From a checkpoint of a small transformer trained on Wikipedia: capped logits.
Each number is 128 + 32 x the weight over its row's rms, rounded and kept within 0 to 255. Layers, rows and columns count from 0. The size above them is the row's rms in percent of the matrix's.

# layer 3 MLP down (transposed), 384x96, rms 0.243, rows 372-383, columns 0-95
size [100  95 100 100 106  99 100 106  95 101  97  98]
[[133 169 110 138 151 117 120 132  96 115 104 111 162 135 104 140 158 121 128 152 147 144 155 178 133 166 130 113  93 198 127 157 124 118  86  81 160 100 124 121 103 131 137 141  88 123 185  44 132  95  67 127 129  90 112 126 148 142  85  94 118 137 119 110 123 173 127  97 109  64 161 128 127 177  96  87  79 103  98  85 168 181 111 180 110 189 199 145  68 118 117 214 112 119 134 129]
 [159 130  66 130  64 122 125 112 153 166 106 146  68 112 111  98 193 145 109 125 152 150 112 142 132 112 168  75 106  78 164 153 135 132  81 100 158 131 142 129 140 102 162 128 103  95 152  64 161 189 110 151 147  97 168  97 146 157 168  67 135  84 165 147 164 121  97 119 171 140 155 149  85  84  77 170 120 101 102 174  61 134  87 120 158 147 170 139 122 130 129 149  62 124  92 130]
 [106 108 144 137 125 119 110 130 116 100 212 147 153 106 164 184 178 116  71 117 139  68 118 112  97 141 113 109 127 135 157 105 116 158 106 195  89 187  90 150 151 118 124 104 130 204 118 165  82 102  46 141 156 114 110 144 118 112 154 127 139 113 121 148  89 121 137 161 137 207 143 128 132 130 175  97 118 114 118 181  59 151 157 125 110  84 151 152 187 201 132 137 137 152 106 129]
 [180  62 170  80  94 100 148 161 116 114 153 157 126 140 130 167 159 129 138 124 123 158 184 134 118 140 169 109 145 160 117 123  88 170  87 132 135  92  96 127 102 100 180 203 139 115 144 115 124  90 121 158 137  56 140 167  88 131 174 137 130 138 111  84 108 149  97 158 145  84 129 107 192 131 118  91 134 150 174  66  74  72  81 185  77 163 113  90 151 141 145  94 103 138 118 150]
 [139 133 151 156 118  83 145 129 113 190  82 168 187 151 185 148 129  95 114 119 111 106 130 124 150  66 131 138  68 124 175 134 131  49  79 124 119 176 126 173 132 123  93 145 177 114 162 159 125 128 150 173 185 124 109 171  74 110 112 116  89  67  77 149 143 196 122 113 118 159 135 114 177 111 111 160 124 130 101 133 129 178  89 177 133  84  76 161 173 104 126 127 143 134 115 151]
 [ 96 147 147  98 103 149 136 154  77 180 103 116 111 122 107  94 124  65 141 106 164 163 120 166 118 130 159 126 122 136  65 104 124 128 113 123 181 153 112 131 182 122 154 165  92 108 124 206  78 109 128 100 142 166 163 135  70 127 150  89 126 156 157 139 154 133 125 149 117  84  97 117 165  85 133 162 121  79 138 191 108  99 128 225  60  96 167 169 174 103 127 105  95 130 111  88]
 [ 94  86 151 184 102 106  77 194 133 133 163  61 107 114 111 144 105 135 156 139  68 191 109 119 139 182 104  84  96 140 145 117 185 121 149 112 129 123 144 157 201 165 111 148  99  94  82 166  77 125  73 114  95 150  99  78 145 151  97 118 139 119 136 145 135 111 168 167 161 126 163 180 122  98 142 140 106 159 138 111  98  74 104 164 135 126 205 114 114 168 104 106 123 152 170 118]
 [167 106 173  94 120 100 140 121 121 120  89 145 159 122 119 126 123 174  94 106 145 160 161 174 157 154  79 146 210 149 107 149 114 112 162 100 158 139 119 152 127 113 107 142  97 135 169 180  87 123 128 147 139 124 135  98 200 175 191 141 155 150 154 188 132  86 168 210 130 119 107 147 196 140 102 176  94 163 133 167 121 153 203 129 133 120 153 107 130 128 142  66 166 174 133 109]
 [102 150 128 162  69 112 177  79  68 167  71 179  97 104 146 152  94 162 143 160  92 106  94 152 122 147 143 137  77 121  63 114 168 124 166 110 120 184 123 173 113 143 111  78 158 128 122 114 157 120 111 141  46 110 137  78 124 202 115 142 134 100 159 193 106 167  98 137  97 127 136 114 136 150 151 113 118 104  57 164 117 156 154 116 115 115 161 158 120 139 129  99 162 163 162  78]
 [137 126 113 188 105  94 119 117 115 166 130 131 174 133 141 102 133 162 148 188 145  77 173 104 119  91 126 133 105 119 186 164 130 123  92 144 118  98 141 119 155 129 181 143 125 101  97 183 169  76 110 143 117  73 144 130 114 164 155 156  80 101  93  86 152 109  95  93 119 140 133 100 187 103  78  63 137  75 106 128 167 110 118 184 129 140 132 138  94 192 157 145  47 115  90  74]
 [101 153 130 109 114 110  83 157 137 146 127 118 104 145 211 171  56 134 120  68  65 119 153 143 179  94 102 156 101 117 154 174 212 108 146 143  87  88 171 128 135 100 137 136  68 153  98 103 143 104 137 156  94 157 167 136 148 129 159 161 135 185 148 132  70  81 155 128 105 145 105 121 124 155 167 143 151 123 163 102 114 111 131  77 193 126  96 173 151  96 120 135  72 105 125 160]
 [145 149 136 110  97 125 149 118 133 115 115 107 122 128  92 164 115 104 126 165  28 112 153 129  67 164 186 156 164 161 136 113 109  93 188 123 193 139 127 101 173  48 100 117 131 120 106 124 131 142 141 103 135  96 135  91  63 175 107 119 184 116 166 135  96 121 149 166  83  93 177 181  88 136 128 168 151 135 102  95 120 139 125 122  70 195 110 134 140  82 127 139  75 158 129 111]]
# layer 3 MLP up, 384x96, rms 0.244, rows 373-383, columns 0-95
size [100 100 100 100  95  95 111  97 104 100 100]
[[135 144 184 165 173 153 138 127  88 139 130 127 147 116 131  96  76 104 172 151 110 149  90 102 139 135  78 176 120 174  79 117 171 129 178 146  68 153  95 145 128 163  75 137 128 122  89 155  70  95 148  80 107 138 159 172 136  84 135 178 134 122 109 125 132 139 135 138  65 155 152 117 179 162 186 118 122 103 149  84 185 103 191 134 121 139  61 153 111 148 138 151 195 155 164 124]
 [161 106 105  80 145 135 125 132 146 176  54  96  85 185 121  87  64 150 164 112 114 174 125 172 135 123 134 156 148 118 118 148 135  78 128  82 179  78 179 153 151 138 147 154 108  64 102  85 211 137 140 125 109 159 140 126 141 160  99 208 147 131 140 112 163 153  87  90 124 108 113 125 157 134  71 154 120 117 149 108 163  71 124 146 117 145 120 104  92  51 104 133 118 127 140 112]
 [121 154 116 223 117 158 104 137 131 168 129  62 130  95 145 112 146 140 118 170 101 107  84 138 108  80  94 141 162  79  90 115 128 156  89 171 142 183 152 142  93 184  95 130  55 152 156 145 159 183 172 123 109 191 154 121 141 122 120 145 123  85 143 196 150 109  92  79 157 175 107 138 113  72 124 111 139 109 150 152 130 186 148 136 111 150 126 138 123 116  61 138 161 161 107 113]
 [135 105  91 147 104  99 131 105 145  92 155 122  88  74 147 104 114 155 116 127 150 110 156  86  93 177 110 121 181  85 129 104 165 145 127 113  96 121 146 111 147 137 151 142 146 131 100 125 140  98 176  79  79 111 136 114 153 139  87 115 157 105 152  88 135 105 191  87 189 158 121 129  90 148 124  89 106 105 164  87  88  52 180  60 158 189 180  45 119 122 113 112 135 162 183 121]
 [ 74 147 107 166 168 102  88  71 131 117 123 131 129 128 145  73 148 139 189 112 199 107 125  97 198 171 142 124 142 139 207 164  89 136  81  99 131  50 127  86 149 174 112 127 126 180 126 126 151 162 144 167 110 162 112 102 148 133  97 152 126 186 155 117 141 118 132 138 193 100 159 144 111  76  68  79 119 158 146 108 101 115 103 105 140  99 123 129 102 184 112 137 103 158 111 149]
 [ 96 119 120 105 179 134 174 101 169 137 106 142 132 144 172  80 167 136 121 103 211  98 136 130 102  74 122  66 159 184 139 108  76 128  99 143 137  95 107 121 113 141 146 103 158 162 143 120 188 154 133 121 196 177 163 167 171 109 123 128 122 145 152 109 158 169  95 150 136  76 132 109 105 101 160 123 102 128 122 118 126 170 201 121 158 151  59 143  78 118 121  54  81 111 116 102]
 [114 127  72 140 153 102 146 136 141 113 143 109  97 159 131 113 149  78 124 146  88 156 116  88 120 133 143 123 113 101 119 107 196 143 109  96  99  80 170  83 152 159 214 123 149 139 161 141 169 131 127 168  99 164 203 125 104  73  46  87 169 106 106 124 135 151 110  81 123 148 174 137  82 146  73 164 158  91 137 116 107 136  52 120 127  94 110 102 171  81 115 116  80 152 123 123]
 [120  98 142 116 113 193 137 133 124 141 129 128 128 117 127 158 213 151 119 126  94 136 153 112 138 166  77 136 139 150 102 159  99 117 162 113 114 188 111 150 140  65  89 115 115 104 137 120  83  79 113  84  52 152 192 143 116 100 147 124 130  95 180 115 111  98 138 130  85  81 144 136 116 190 225 156 178 113  96 150  86 142 145 105 183 102 156 136 199 130 119 128 155 143 157 119]
 [151 107 156  84 178 115 192 160 181 114 127  98  50 123 111 153 112 114 118 105  71 129  84 179 125 165 149 133 156  98  85 120 103 144 132 116 147 105  92 193  60  96  99 116 168 155 142 118 176 156 100 115 162 183 132 141 130 113  96 127 146 105 104 170 141 168 156 139 124 113 100 207  74 105 184 198 113 179  78 157 116 143 120 122 111 128 117 124 118 128 115 158 159 125 144 162]
 [156 143 127 111  87 131 150 122 145 173 118 104 170 125  89 126 182 144 168 252 172  93 108 114  98 150 152 160 109 121 187 111 144 133 116 124 123 142  72 193 153 152 120 124  76  82 152 134 135 149  90  67 213 133  84 160  99 132 103 120 133  90 111  98 128 164 106 130 144  90 156 119 120 132 131 108 107 121 108 153 116 145 160 211  97  83 129 125 158 166 159 142 126  99 147 150]
 [101 119 145 173 149 160 146 147 135 146 151 166 124 151 131  29 182 125 166 109 201  91  88 105 184 124 110  85  93 109 115 119 147 165 113 161  74 114 136 151  79 175 138 146 135 175 148 116 114 121 124 145 133 134 133 151 168 106 159 170 143 119 154 120 136 136 127  63 185 116  47  85 115  83  70  84  97  98  97 111 129 124 147 141 193  81 125 161 139 174 130 127 137 109 125 145]]